Weights of a small GPT-style language model, trained from scratch on English Wikipedia.
Architecture: RMSNorm before each block, rotary positions.
Each number is 128 + 24 x the weight over the matrix's rms, rounded and kept within 0 to 255. Layers, rows and columns count from 0. Numbers have three digits each.

# up: layer 8 MLP up, 512x384, rms 0.112, rows 166-211, columns 288-383
# down: layer 8 MLP down (transposed), 512x384, rms 0.0842, rows 166-211, columns 288-383
# gate: layer 8 MLP gate, 512x384, rms 0.109, rows 167-212, columns 288-383
up166:134150093138154149140123114161133123129139159154133140151086115130116157107161132143146138110129157121101132139162128122131173135150104147134137143132144141106144118084121103138094137113128105144121160128134105152157081146107118165141173114104107123116100111120145092147139132139143110137
down166:114118112082157151123077082125140156156158125144100155152205106095112180152115100143120112162106121129132081145131135095133087115140166159102098128090095154144145130046132089140131114167115138170120125076114127156156135127107090096105116150158116121145153154145116145185148094106126100105
gate167:139133114149092119137111123134168111132150094080117110110082191143111147111116122133138169147116124149137132128173154088130118125112136151138146125100160134095145100122124146117114127144147056110119103128146120137145132109151109122144133151149099108121104133122128155162123130139150174113
up167:135114126109091153119087105128184088109130085114130101120095171131107147139151135154142171154147122133118165148152163103151099153113107130157143127112143120102102098127079117103157128163086086102112109072122129131132129132166119154150128171137129103119122111128162144125106101122168129120
down167:132096133111149138147092106102141117156128131128143122131128118110125144132120169151129115098129117153137130158079148111142106147122121162085156134145164120139144104131111125125165140095127152158116163158076121071134123154128099089159135108114128127145135117079154069153117109089118080159
gate168:119124130106090127118147129108155129147104115108134115130132131139104139115127128148143137105138145165145176120120108076118104133115135127135144113128115135142125112136158127139131125151120150105173145116129091090137160113127162123103124154118116122148120124148125143120095121146162131105
up168:122118134140074136127139140093173111139107102100149116141132108154075104109114171152137140114139113183105196108140107098120081146142130122138157130112116116166136126146145121159159119132125134130153135102132091096118133122122154135125131156103111105133148117140099142127110151165145121114
down168:118103157139109131103125115141137128128132113152164096117167131172126144127111122144124111125118141123115139147133150140135123140138132117147139155158127108154087120124111141108137131114090144165129117134077099098144115116131111124119094145144120116141141136093131133148095112125146128113
gate169:101090133131108126130139138123145149126140137159145083149109151117128085121109113098178137135120102122155152093121139131135105125164113114121119113132168147120122107128137110106166087118121113147135114094099144134170135165121107118136115124130145099134149133143117155120097149134136131105
up169:159144122129127156127123141129142123142144129131131155132125141116144145169161153152111131093118117118114131114124077138121160094108144087136152169114151159102158128116117131149128130124109130132113125185133094106071148117163185133129114143125163142116156134124137130167144127112091139140
down169:140140133138128146134129126111165134136136110120158114132113166125151130176125125112147146114108116112153177112126117162094136074139126050114154145139178165115097122155116134125163115150083140133115124124133130129127130170151134116131129136107143120101158120128116138133136125152098135156
gate170:119111158161146091174161138156137155099131166105123147124109165140168112154121116142142130134146141128101091140147152107162139140094111148114095062108141165084146147127147119111106117108099100147132127125124118170101114162143163138137120132150102123135124112118140163118155102150123137141
up170:149114117144106138106117136113135169143109134142122132131179118122110118161129143134136066105105086128166141164101149134122170126141123100122123141074144149143134130116081191117128152117076147191162109154087124153117178116122078081100119101114171159170114105105133133137144115157110095111
down170:156113121120100116142166111131104152119122154179108108157128142099122136193153112132108094115115130128124103142153148118146090079146082123131134108145135155123218139145098142091157113087123141144105148094097129114092147156130148158117120149211130139129087085089143193179139115163115149164
gate171:163076156084084090105119160099166125186125139150131091148131167107159114117143131143146139144118078117169148105185163150138151123156139113143141132110155139137134104126128131118098077148114103153135102138130105095106145159116164092073155088106107096086132136115117123139172156122141113096
up171:117118188167130131119192076139135126155110160052156159131123155110112170128153148092144175109100102143113126104116084131140080127152155140128079198132143136146139165089152137165161136063123122178100116106147154141165131141129071134159100141144150112141144115138153118160147109099098140129
down171:137113126098119132119116157101129127158122168166147140131151145125169145128151150152140140115133107125132136087126140080116134174142091127135117173087119147097176111137144128125098079121130105160140128112109159081104117095126160113120136135116135138120104123118094104096141099085125134101
gate172:139099135166136136131126137133128127087121144139117137114134087144156122121128146139153124170165127090123109100107111148212139132131113138139154114172154165127149114141119130171146102104061109118171113133179135144130111175089169110125143122177119094095146140138133127121153138193151151106
up172:142124124146135168148122091120144145142119053113118126121142137083101114099123082135114136105128095097097103118116134150117100105141141091117170143108129104157110173142101129135148144139100140110095115087146111146135146102134146102109111096136109125131076128154083114132149131064126147162
down172:159095097160167174145111144133089154129094129121104134124133138111102077195122126116167153131124112113146120153109125119132125161146124094144121136111140117151128122128111116114162125133157117145174167121078131093140098117101142108108084163130148140138169105105144098157105156063135122115
gate173:085136154109128136127104135116140122133136136153090109160102129147133130109175142161104140095116103142137108118147114122096151152149124131137099148177126144145141140132125129133144119154114096091072091075142133099153109136138126166126138114117115087144152119126115129128101124171101119132
up173:150108101117095119116130133130116134151120145116160162110149126126137098127143151110129157138116142146113148134092122158121117100104145109142133130093187131103132126099136143089132105134113150145129151155088098138126148118171158092123125109122166124130123116127120130144156138118108156119
down173:110093108133071123113122127129130111154115147135146163115141112181166133122164152166152143144147146117101135126116082157101144091102107068122115159126185139121127117177149128114140107159115127115123126127132123118124119155117165100143131107120138106102164111116108156111149098102105098177
gate174:150138089129131134109120116084129164124132126114133155109136124111095139119154139136102154101130091150112147099141155161102134084121102110165123118140141135111164162121165153096155128144122123103145117132098129087107189110125132136101091146097147107129150094178135149153096118140159122100
up174:130113114134121171121125138114142136106105089081149160125151111142102119103117137151069139146101096125125137115141174143122101117187110126148133150144116074136115143174104137094090165141123134097134104139096146124146131109108066158088118129138125118112139104159122158135126159141184095120
down174:168113158103126127104170111107115138124124140069156174154097126099139138148106134108137140147081149106116126137104137147198090186200108148104135150106126107150175135058157122141058141094097077156100152146102143124138118102085100153092153096134132114134106151117098137104103124137137159131
gate175:113124113165152129109118127113130118140103166122136147110104149119145153091152123127117137117133158133136109133132152125162103136124169119107135149110120110129130144132131133136101142160122145144116151136132112158131143160118162089128112134141123153146148109143154139146174145097116144117
up175:134140111150142146110128119135143080128111128128155134118104133136118157157124116160122112127131120128133148139106140092135139124129188091104145184137114124098136134129125143142136147134141157154120105099118111105081136107097153124133126146104129150130117124112134173137130125124153138109
down175:129107115148122118124106110102107127139103120086130129133119141082118123124130149096185133123130136171099094130167175101158097133114118167124105091094131123094068138116141149090120141108136137103176144104115187109106160131075103166146137161145155167119115132160135133097145146109113115154
gate176:160131073117106120153098098146109108143088133161060091094108137072143107092152103152146167135122117111157133099161154126150127085170126164133185072161112158138128065072120132152157132138107114139141106127083126146140135142125118185115143148107143107090127094120136135101153133128122108146
up176:171148164088065102095136111121155136098066156149135131141087117100127158090166137097150124056112106120119099108154176143123160174133065124081122127127136104158118141130099157152086152091182119135128127134112149130119102091081091148105153145102142091150142105108163118108127181104135155113
down176:123111103099212111131133116165120131154165121153127167125146102113126123161151161133139096129101112074120141166115161083125152127104143139124091159121129130124029142070168110149098082104115103128160148129092136114154094146128139060129130148128154115111088143169110104148121138116118126120
gate177:150147155129144112123131153115174146141102111146132131135147099128165141126139162115134137125119149115127141113099087152130145121109114127165134131127111161113152100131158141107116131169143124108101168160123140074081113123148123134122154146126123127153157128134107115151130130124094152131
up177:138153121145152161122103131117146121133101105114154116131158109157149131129124170146126139104081144153122095125155132160140100118141099171135115120169106119115110145147152095095100132133123132089112174151111176067118072115127137135140152139140126122140174114131153079140135143113156131129
down177:143108125138150184100109129075162112164101088156166112083161172149106124122124133142164127127109148135075097124158178135149102162137134138087131121154134096106099130103125186126113103113121103141081155154089174111116079124121145073150150120116139143107158111122142128147146131134163115124
gate178:160161154123148115113173155076121118145149134151117110139145121104157046091147154148156099127109121118143108136111182109109119121150196141112125122107120138147133127089151168129123122111122163173135157116170063099057126104125096112097123193101116115121128170114128168150147083158102118161
up178:070156097146157159113122112121138070115147124151157147140127093137072140192153148133120182145117125105111149141118080158167132138086139127124133097154127081144124147147112086121095151140149104091118150130122182131112128086065138131173095123117093140118160161131139099134144138022143115077
down178:137114159102148108108155126110114176126111131126130113116160153119142112121110132123149100138110130140101120131146179138064128142176130152138127167122090118150228086107145155104159133137091162166146134103179135145145109137149123109121135156130127089124089142131140131131092136199131113148
gate179:143132116118122101104118129137132183137141150128119182137146175086146126115166125143104118145116112114153112125107100134134134133094121106160090158096119143099140118070159101156131131100111116133146139140103147108121156122145132120119113131143152158127130111126133140133138157097143112132
up179:084141146156154147103149114115091151137098137098114126118109153141133111128122109133105133146082173140170083101118108155090179143144075180164102125160155126133132107105132110117153133113103107177086108110135197123163124127131082132145128098159144149087115119140135097141137147091132128156
down179:142140112108149149176105101132092140120115129098140115140144058151134130095122159114129121129121172137146106151154111143131162125142144132114127150181162159086070127154124147109185120103097140129158157143138154131161143111125157118138154126144100095122121173105138169127145153087122161131
gate180:137141138127163134135062090135115090106162098118103132117127132176143152106137126068109151139085160117106122145134117107117133143131116157115141099124122108109119156156092137122118112120136074126114138092099141138144134128124133164133104100142137164088123129129177118144132129128118109121
up180:136109139141127130115161147138164091144117129177129106119174117151121147133103141160101084125123177153143138140143132128125107189150158095129138104141147121158131111148168115125123163121111173151138157131123135123154105146146123092116140135086107110139154134085126123118142121126127134120
down180:159139125117111090137150140086144141131128122147103097134100133099133113131159128136141121132138103154155109104126100104112117135116140139138122131100121134119094160107157133136109108136178103101137142119168154103119153106127136133114152164122162120133130109141130113122143128116135127133
gate181:119168080109165117165177164147131145136119094110105138122152074128169086102114106117148105158180120151205141163103123081133141137177131110139113134110104136125130115117130117136112150133099124099153068166151146156113111143108120182088087143142108113115090157136116173118093185125133084142
up181:165102134164110121120121161143184148088098130125141143091116128124117110104163143124095120077145149099115110139102102100216111127097135111084170106134137125127123168115097094102102164115113120116153110075165113172122141149124136093129119119068155078087184132186135125132111085134117159129
down181:076113136129154099123127088115146112120130137128120092123109161127077128114126132134146113138153127128096119176161135164108160097075106138202090132167151141110044107109096110127129069144101132131147125103087160142128102113150147117140117142110123073162120133072159094134113123159137117127
gate182:112100097128124114105104110147158088132110120127142142105136107133140136138125116129117117105200128138160119168135131125099151128129157128126127108125088112147125091155144102154111137172090102150154097099117119125130116132163108158138116140134113146120123128123130149152117126100143092118
up182:104095070124135171128115123094097163147128098163124108127148141120108095144116138155137082167094119132078121125127120125103076119110114160113140110124145147104137124131125151169154139121159161129128129123100138156127131134139129140111146132147148150113134145071151116095115133154136130155
down182:144148122130116083147148097136139101137114138143101109135136128137154150115120106130119139157095128150143131100127115157166158135113103129110128137129147157141157145099112124076128075136160101143087104106166124097125114187155159080091102146072112091146123157145092116176132108091093144100
gate183:141144125079111164108167106149159132088088136130122126167132083075167132118142113149131136165117147135141117140140188140144155136158114130147101101200113119093144104128165145179137108131121152108140146163096115090088125186123133154115092080119130070108112186106110103144164122092127156146
up183:138142136162141154152124112108111140154125095146142139150141129169136153115125117150132086079091096092135080155091092143088098095151161153075147102120158181159119158168158171120137158113158123133199174168173163118106084102155095115161131148142110144160146090164129158147153141155116138109
down183:157124121123134101131144116105126117093122096087097162121157147121111101131114107135094135097134143146051121092157141140167165149162145131145145120167154104088198143113095111098151151135130110130130083109085120158150146167068161146124139147134127129100136174099132159157141142093136112104
gate184:143153132145113121177146130142146124087107122106115132121092114138113114154125119099139165152152101100138160121120111112116140113145157116118148143095142146126150115124113143160161062129143114083122099099099114136120140104111129155102161111133134132136110159111117138117108146134158085075
up184:132122115123132129111108148118122122139164138158165141131132119137153117111134143151151118132110120131126129144110130143123112120109117129145126143146115122124189151085152127102118123139103152145093129124155113115136126130151140125125128128135129110093147114127113140153134137127125135155
down184:172141126167150141114117159091117147142111151159129160113118083130120092134146149102132166148141084127105112124096118094095108144115140129125129141111115150149176163093140136138093120153129133086121144110149119133102130117142102150114142126130144123115178106152110120156151122169131142144
gate185:171074149108125143117123111117133149109130142166156118161126119108149081113183176127111121127090128141142141115131131159144117122125102053142099185134126117121142099091133138124164103115165126119118079160116095124110173137157142134107129149122117110129139097094176144165138133125146117145
up185:156097137090098161138098134088142111117151144106191152156120127127153107088127177137081115154090157142131112109152147112087121147145100105117106145110074114126121093142139111126133128140182115104128086121146110129142140149142151168131118117111103103122134082084169147125118137152172079129
down185:148168134111125182146079168140160137183092123110195127125090128126136156137130113111145102098098164134176102157141134106091110143107135150073122141126095128119105141125097102125147114171157111121185131123121069136068153138129131112128103121118142081140081128094120110135137126090137158134
gate186:116142130135151125151113125173117147150114135111089112124119110143153137125141119120095119111153119101146094129117104121080137136163122127116119139150096132175134108121077160167104161129139145108137136119160148112115137121141101152132139124153160123158126122139135143143129146135093117155
up186:133124109144092128106129134116134119117121144112104121114134151110151140116113095141147144171145140115167186151120161133150101091126169124146152115143139153104140098130130109139157115085127124137124085114127084113147103126174123098102108098098079088180144141093117135125153097117163118111
down186:135129112137147076125128131153124116112132153158100114115127102130115158146114100134086134141141111109173144088116128154095116114095113127155129103142105166166139119124126126148157116136169138118154106099152120130140107168140106104108130137141101142132110139146101131164108100145139150165
gate187:129147128147115124117073187098125150171128136093139140140166109125157137093164135185115159110092080112121121126089127125131190114158072133116145142149134154103124134144147158123093130083081138148139106150159126118122156144165158165128158102096123162088134128135097147123163116138124179131
up187:181169132162117101161109159150104098133138167127117138145130089114123168106071140102116155132129160141121141078140123128075155093099091166146146155088084135107123116091135119132086116131107136120102148157081126161143120157114142128101124158107105108135166131110140136121095116125161141113
down187:129137118202092116136122102110134129126168106151124087151140099124148114107137125130162178106119122142098133143164165094145119097140094110157105131104160100086103081140078088102172120109130162135149138090147170113155116167108115100137133036111111121126124105137116118131115138133137083141
gate188:132152093129155154121098137085120152157129128149161120143133121144184114132101136150170099118108105143138148148113114131128147088120165128128168137123131163080146122096138115145183068140113149145136118129131126098118096151122160146084125161095133089079132100135121117162108148146107080082
up188:090103135180106183111156151090110153119145129158100131135172142131163148094170122118144123120159187132108170162118098084091138113138093101139103136124162136105139128111166088123089086154113107094110138169105123107120117158194131115120140078121127147107097136094129114123146160101158132208
down188:128142136145167132129105132087043118158107127124084174170149091084153102121130064128183091145132108135114128116108133100168140149104116127095124107138128125108104135123126088156140123162179148141138128082147117151085101139182139118137113099110088112153101151103143097078122082121150144098
gate189:090115103174099144114123114117138151137166114136128098146128163154161115145186144145183126130143165093153111127124135130139127170114166152129091192112124121094136135090137091131171114139110124202098125144123055142114129112108162127097112171096105132080185104134077077123118147117124228106
up189:085113158106150170129088164086135057070160159144162180143165147108206101150122136134120110125179183107141157112146117120170144149158115120177125165142128076150117089131153100133118124156124132118084151135128143135130117136113153149109147124159101146112135135091142117142149080099145130117
down189:123174156076126094129148122157113094080093134149148140081161115167140142077133127144109123118100127126166157090174127137105119111148146150146137123174099110149255129164152144103129142113142140115094145159112152135102162131111116127154129166164144098094139151105170144113099093200113112143
gate190:114093128183134106161119144100117127105123098166134157129128146086148070154150128148102101124138142115108110152134137115144112110097131090185158110138101117120142111076103127120157117161110116182110097134173105127151136137151178113135158137100174106131128132089124162137143101112129161139
up190:162151119130115091149099149148104133076153152095173159126107115127100166126135124122079068091108134079103127139166150132142141127121128164130103133089161122109130145142066111196127113107091126106138123141120118148097138178139138149092086097150183112175104104125177152126098124159181085130
down190:092091139114187118126082144066160145152143116138139153153176140158086087127158104139077121153085162113130119184170131167125130147085144156172133138123108110076226126111089116152118097114121090124122129145131127151137134160154141165142128108149177121170132131160063112110098140146139136155
gate191:109126133147126084133146144093190113116136184109133143118131156112131155089144138132101118135143094170113113125151129103114161161136107111116142112120170124137118138153156138129153114098152105145115143164143102164108093104146107121098098159107146131110110106162084129110137119136137180084
up191:156145118133104122152137099149117084145113134128163092116134120130116127140133115117120130133169115122127150121125139112133125152114135100157144132117112113154127120154121148118123133112137108140156105148147131115118097085115090129145110132070169120119132126106113141157097131121162125162
down191:125149120133140149102146143129125135138119090156136111083080106149146164149146110138104116129102136130100143139110157131171074135128124133118149116125090106088222155112137114151120146094112102142131142147149142122107110098093111111120138117155087144123108152200123154126121149112117063158
gate192:102121125115145126084114096153140134071122156141142132105091122119129098124122120121137106150146118143144137134136139139168144118136116120109110129118126113112112148111145140131097105125138136127154110104116120142155135109118098132139123165098141126167151098150107137128114159087132159106
up192:145153149127112143137111144111090134132118134120105150126172098138123147112131155162124138140074144101118138115084067150075161130141141154155128131161111146127126147114180096136100140138127117108102130139109153118099074100117126186111124121109083119117112177081097099131117087122135098117
down192:083155145109106146150142092168161150116152111106126097130116125137141145112116099117150126101115127114141123136142138142163139125082112077156116134132146149127169106109115099121133119120113138154077080121120116124138138144147121111130101116118119107123149104105104147143115144134107136104
gate193:125168123171152125147106139106123170111121127136096129125110103114134085082141161143129117144118159025148130120093043141155165092151145118124090100128134151120158144099135148128142134142118101119074088147121152116121149120136116156060093128038120142154181141096118181128126101115130109094
up193:131113165130137110155094116135120141127151078110140105082107125079172141151128135117157145080148118150116109166184112155105099113112139114100176164132143139082114093112086146137138092079164120119163127115099120134173116177120163110165118157166142132158098151136125086107112148193159118147
down193:102141095127132181072104147110134155133132124116135117155137165141086088136122178131132125075097148136123130172134109133134139127120117114119136110136176090085108080094105129137108146137179088165131127130119129123132135090112166116138140135140144158132131119149116120100117094113133117125
gate194:119136126114143139123144075161098144144113159140136135087124135123115130128115121120099131167132133097121129133107144135128162127125124141137130086135121114118109138113132166169062156123103119100140131134126152143099117119084123097149131121151126142146150154120130095134152111126151136120
up194:097166149115122118138158077122115137159134134156153154100107156128113124145120133126137091124145143133136149106106141124102142149109128136151145097110155132143127125147159144187116144120087119139131143117140131105099139107122129119136123129124140164128098143154121124121129139128109152119
down194:128097129103113111104102136114120139145113168137126112134134130109092113125170157127104153145135151127140090145143132098112106152159118181113100096130104106120109120134156124129102154125114111077144130133134169144116103121095108133137161164137110157117114130146160122115131172080144068151
gate195:128170093116098084131123120127154168156134147125108167103098130166131138121121136143140116174135102131132112110105130117104132179131164101170163118113127137115118120129140126118150130097129111138129157137135132136124129111097085124104126146116154118096173076145132153134099116110099157113
up195:101115082091093116126146157140143143102080114141128128133122108136142102118127089123123097150111110132116144129136147130151145134136151157147111120123151093149133138124165102119085105092109118092150108182117138135089120133082147092099129100096110088128149065107142133165186138103138109089
down195:135128144111145157131122123115139107098158117162178104136123142135155116127113145152146172072146154140104124115110099138145140088105149111102136098154142118118047162130080149120165142134143130154096161101164155099157134139142125119148127120146096141133129118146125146162106112136106123132
gate196:058120203130171123082105145087132113121155125122161209088120143176163108110168197131171094099116104076117098097073143157120060173152153116142091158119128171103130122139145152112170132118116197148076220095169100142107181125143123086121097102133125077128134147140103145119145058130089145131
up196:139102113126089156083114081132126147083095144136134076118111113046159111139071093127064125118111117145147142175145170067158156138154106114149091116148082092108126113084109190136074159191058106136126105199142181183138148172116127116099110143151119132109154119135150082144144154082116153129
down196:118131113125141146105115147074128116086118163097139112112129151139121152114158169129132123097070145072076086149120122125102109136166138139087113174130101131136255188119135116091097136109124154137122124164130122135144129085123116145146146159101157059147112153131129161103102108186137110160
gate197:110115104099123143106135112126138105144129107134154119162130136166120126105132172162118120111113107133100154098127123127154146110116135138131152090120127147167141100136136112108129116176124117167138126128161079145104148140153159111135074135134146128098111075140126131134129098132088151102
up197:123120137130136144113141140162127146125110098122135119133112150135090120125141105151104137144073118115146122110106144156139131148134080126173111120120132096119142146102130128117160117106096140123075082120093139121132118100123149140131092084101087126155114157087106141134153105104157139129
down197:133162120121167122139161139124140137154149089140119143104146135144095153125128109123090099105155130138132135116124104123178130157124100146143129122088140156129106144131113162131113121157121121160102139113132101141103154140157128122098101118065102129143155102127114120095132134163144186081
gate198:144121161116101111141133114142111152098105157141145135141117140093137124168138113069129131146080130103150156085137142129095162100138122171153135160089151145104146113086137154129093106141102151102142121141131121146104136119137158130110126087095125117113147114083081128138131145128138108109
up198:148135145115133139101131093152117127084075152109146144130125126142091115149099088099116121134069129094138092107152132106157149132126132154103111138106145113126113134112115096106114120137122137079138132102065141138138118101116140091152128098079121119100138101102147095164128150120116094100
down198:121144151098131114109077127135140115123137135144152115132134129160142142130142139104127130104116127123124101142127092139105112136109100119107123127157098083164054117169114125105120142127110123143130136096112123119153103140121207123128128116131109143059114130200149102127123133114122097153
gate199:143074139106162124117141153143143117067164108136125137110122119109125104121133153137141154111112150113132133140102109116166116140124114081123108145146122139139131107109078105108138111125141131100098138083149108126114141130190105146143138118115146137187140138133127162138155153122117115127
up199:143105116126134116083155111138148114104122112132109120109117143112115119109130094116140167139123139120131120115146149138144129108142112139135094121138131099138113126124134099116102138097112129093138095137137121114114138142129118135145115117113123118153135136127141124114192129089126086130
down199:100157151079130101105137109128143107089118148137095129112135140101104125095142099093134128167148099158121118094117127127132097128141126185152100113110090064101090145121145121161113137111140139146151145131146142129147149129104099167134120093155103145139169152136147112099129137085126081143
gate200:116088161119151100144097120173172098164118139111104108127091141136109116134126123106145165151138123088138186183141144139133128069130102132182178107103149146096169168096089144134126127115085116139128087133121154128163165123141117098121115134105132127166162116164123158152150119113131093091
up200:126160055146100160092144139080064143077171101158130150116164125088147130089167119112139108122109133125140109117126129108075119159095121089137100169163135135162137110079150137077171092104137111127123107151161128137080123118124162145097129122103128123102159146112121141134113111134119165148
down200:116131090169099147107106137142128143137094105095143141130108138140136122129122103098169151093121107133119149177129130155114158117122131090183121159129150114162073085116184157098114124131095130106164145086184096094131109123101130149066091105089136172097120160150138122128105123164126171118
gate201:176140147124137093121129150137125110160138124139141125139128121137134157128109121149134158131108137089158133078072131179151162135141097138117159128119105120119112139140093149209124098123091124104121083159119127141106143149148120141098120128128154139135116148120142144106106134114104131137
up201:116123130136136112139148120097182145141114137133118112136142162103148100124130132135092125151127130184122104134171122067130093125119169099122101155103148148118159114109134112097136096123105120165123110094134093110128121114098131101151111145100141104145148102109135126170127154162111130099
down201:113147155151106116113154117145128105134157143146117132130133135137144131124142128115121139133124139105131136120090125154149123145164081104124177130116100119123244127136112143157125134143077109125086111182149149137116122115121094137109101156086147092140143136163125127104135111117134166135
gate202:119110170127119113110146137140149160152113152130122116127153093108131155122134133142112142111153125152114138130143138133130113136115119133162105126127117134163114148124142133134101129124091137082161132146147140121111159160118141114108134137121133119136168105109129132123160121126180117146
up202:148150119133120127121102111143091107128129119099129130128119155155119104140110109106133129137105136093137121147128149106109127159150135111109167128123138102088110106154095116124146114131182084149100120107106131150154113116128130154128124128125156122124109139143121150121126143141112131129
down202:123161108158120122111153124119143137110121156122124135130109135095106120117174130114161140126120104135144123101119097123160129118111139135115095130129128134130207100146149142107122123129116125108130137111123138107117161169138131110124119135119096164136109138146133112138168136121124130131
gate203:154139143094101108127110162114157123142107123110164116112111134119153185132149142125073124194121125122130152151127103092160141121135101111128124132119094138143138095152112119120098127111138114089144103110144164122141112159125106156133120118131201124138130147127127148131127170156135088085
up203:150162101124121143109109157147132111129146118117120088105118106106159156155148125152087132115134144176109096163135099088169142091122142141147102135169133139155124069159113113111114087152180120129196107138156141098113096147143143133172159097159174128093135133107133130182120151156185080092
down203:133100102172151124143140112139133095112109119144117098121137125128108092142122123150134132084114148133116116116131124130099118169115143156135097156152151113100095168102141149111146129164122127164124135146110120129132169088146172090139159133146094147106111128122139103162106092110135141152
gate204:083090146129160122142147127148137093099138090143104094109125163071130110154174128131086124124148175150144135148153110178102145131130142137146114092125104111114117145128128166144171133099083107144103139118122125108153118135105101127121146138125130153093081142157142122083126143123103127091
up204:147187179106143102123150158154132118128155133117126115148145096095123143067133136097136128108112092129127134145118127154136097119133084131098140144049087141080106126151153149100152125140124161138106143136140150162104100130155141114113116162133152134155104173144135110119098137164145127138
down204:158139108081133114116166126081132134118126140154138089116098117164139124122137130104126129131122128156100132095127118106116133149137139136159101091143140120138028132150144101147130121121107139100143105121122160122120161163127162127134125111150107152109144141155098119136120116149081113176
gate205:062114096131136089112104101127140160143143118107111145164123114138141063098199127130172112087096097103114131085154106125168074139141135187136173112108089131161153109076135137148130139125120121137151128092175072098116134094112117137121081127161117123058124176141112192151148105135099134162
up205:138133145117155112095102113139084127167141196114106146067120159159099126137124130136131136167155177111113117122118127107090126125154089094153126102134159142158114132093116146127096144095165164095108121161090149107156125131177119146107080119111125122172126089060160119134151149135131137111
down205:129117127079120106096132113134127065103146129113132131103121151149099149158112144113107172131145168088140091092155079155124122134121119136117123149120105160139167106114190151082131136123116131093125120136137139134129098132184191110131135155144175130140142117132158074132193133074107095108
gate206:153076117169136151147129144111106127119105129134128142123124095103150126130125119111117142096150140147098140124150136122098140131137101118114152106126119113153132100105126093102120121114136116126135129112113140129122120140122127139120098093165133132112094138100184146093115129108132136125
up206:127178155116128141090123140140135120147156125102137129117131122143114132120137128130137100121112081144145101144120124127157129130123130152105110102129129142080110150146136170143140149102115152151097132115174121131130162130142132097133143154126114116105139122157113119148106129152119141129
down206:126142115093117104150123113127099145125105172092126148117115119084118117109168136121122131117172128174132114101133103129093131132110124127155093106105159184147184143127130159121133122129098105109166133123127151168127128129117107139107156115151123145112120116143119140152140123166090153147
gate207:119127159137106141158134140161117170156131145113137146129110121101127123117096125161139104128118141111127136146145105154116071126144121143128121134121103135120110114119150159113112124099127127139159132141126125160142131161144157103147106127174121142126143092134156115131162132142161126155
up207:141147158157117117154105121129169175148144155133149128132114121108124123121121162154132118113118131087131106114117122103137120110121140148147097129143155164096133107135117150130126134154135136135148135123163146137140159170170174105151129125150116142139126117135151153141139170150089120124
down207:137115159094146112120116152143149089128137146133130084098158132153145113140118109140147102164113152143111091153140154148127134121153116144111091121122110106127150127141129132142132149110094136167131117128106146165143119140131141150113117121128116157140151136131138134116112114124099129107
gate208:154138147127131115119133081141139126105136131141158140109124134121148159119120132106126102146112139121098114058137119119145140110119128133118160122115154172156131140104110129151089101096136121110122153142119097122095151124152145160124144104095147165112140123118115117142120118148092147120
up208:140131132140116140101105122133120145125104133117139142098128111139127143124095122126123118161136166112089109094147141113140118142146117156086158104122111129149114147118118110134083116125151137109166161137116127156123129107104128148132157136097098161131122115136143120135111115158116143115
down208:174098139112178126122102153133119158151097125140156074119115124115106119150118133134112110151158109133129105151145125077116122138107118181121122108106116082075125128135128127144103156117150156094171144130147147145162118135074070143135154147141095160143106144141168152128113141116118073110
gate209:141159147145109126149141119174192118161135116128100120136078122115148131159117122169127119111112101136128092135154108081150149126111138156120092132144090124130121108144126157159138136131148129127128093152135111124114122158126115114137100114156113108159108107127161102120138170124123133136
up209:145107139141095126150147122127171103115138141142088123142122102157118162141122116177119150115158112122105110091144125137140149088111128170138132166127149138114139089143130164165125128138115140116143127133151124131118127138134138131123101141129088140104130132116155111106147134148132121098
down209:119104160152168131107098137158141104171096113137073138125139105121123140111102131104129124111088144139144150100150103170121153149119108112123128121110136092138119152100122084150117151131148116137094103127141106168160111121116175137108087135136135106111152115125140109151102108133102125157
gate210:124100138125124133107135135154101118106118102131140114122125168117139157163139108119127114134126144143104136139125141105118142105110119108117140135109133130144140153102137142140117097155104091127136099133154082153147142096136126094103108116144171129138107135102152146137128114121145150082
up210:122126167134128121177115126135143154161142147116116171112160129093144104132144102166100141120086136105105120102122119124112173146152141175165131170133109157098133114119166123116152106121117154157067159082123136147115122145179130154137130162089129132127108128147078120103150111147136121152
down210:148086120122125146175143115125122155135109110160101120149120170132148104138144076121107119147115177151090140134144133118126128121149131101094133066119164144168225181114149155097130100146096138129130141126139099121140151159153141126133145122129156117158163109105114181118128085151118152098
gate211:162103176100090111159127121120156141085130139138124143114138106129124126140128140129124111144109118155123136130162180086088164144132145150136168108132125132111123109115109142187124129153124110110126115138113125163152104084145156150116114074151123118135139124079115105145096146094138098116
up211:158085120090156131067123118131110130094160163149148143115175152168130149134113126101128090156112164116106147121135168134142128174131112136117099139162115131124132133136119109106140138134095143151150129126150164142122121126108117141128140123115122147118147082092136111151120143129097108138
down211:109145157120098153136180163105122110145144172113139101112119110111128082128146137108116152110169142170138112122121117187128120128126153131144112126148165120151026136128133137122164125159130098110147114105103131075136145156143197115124108115152125102119129138193102110125131112121118145143
gate212:138138154127166087155096142128132074074182142098143108140131126105167135130134095163107189173136121136127104093133138106166142137184165116116084151103109119136141117118157101151154110140112125096130109117146095121143094109123122090108121146134116082122171131086151133123123130148100088173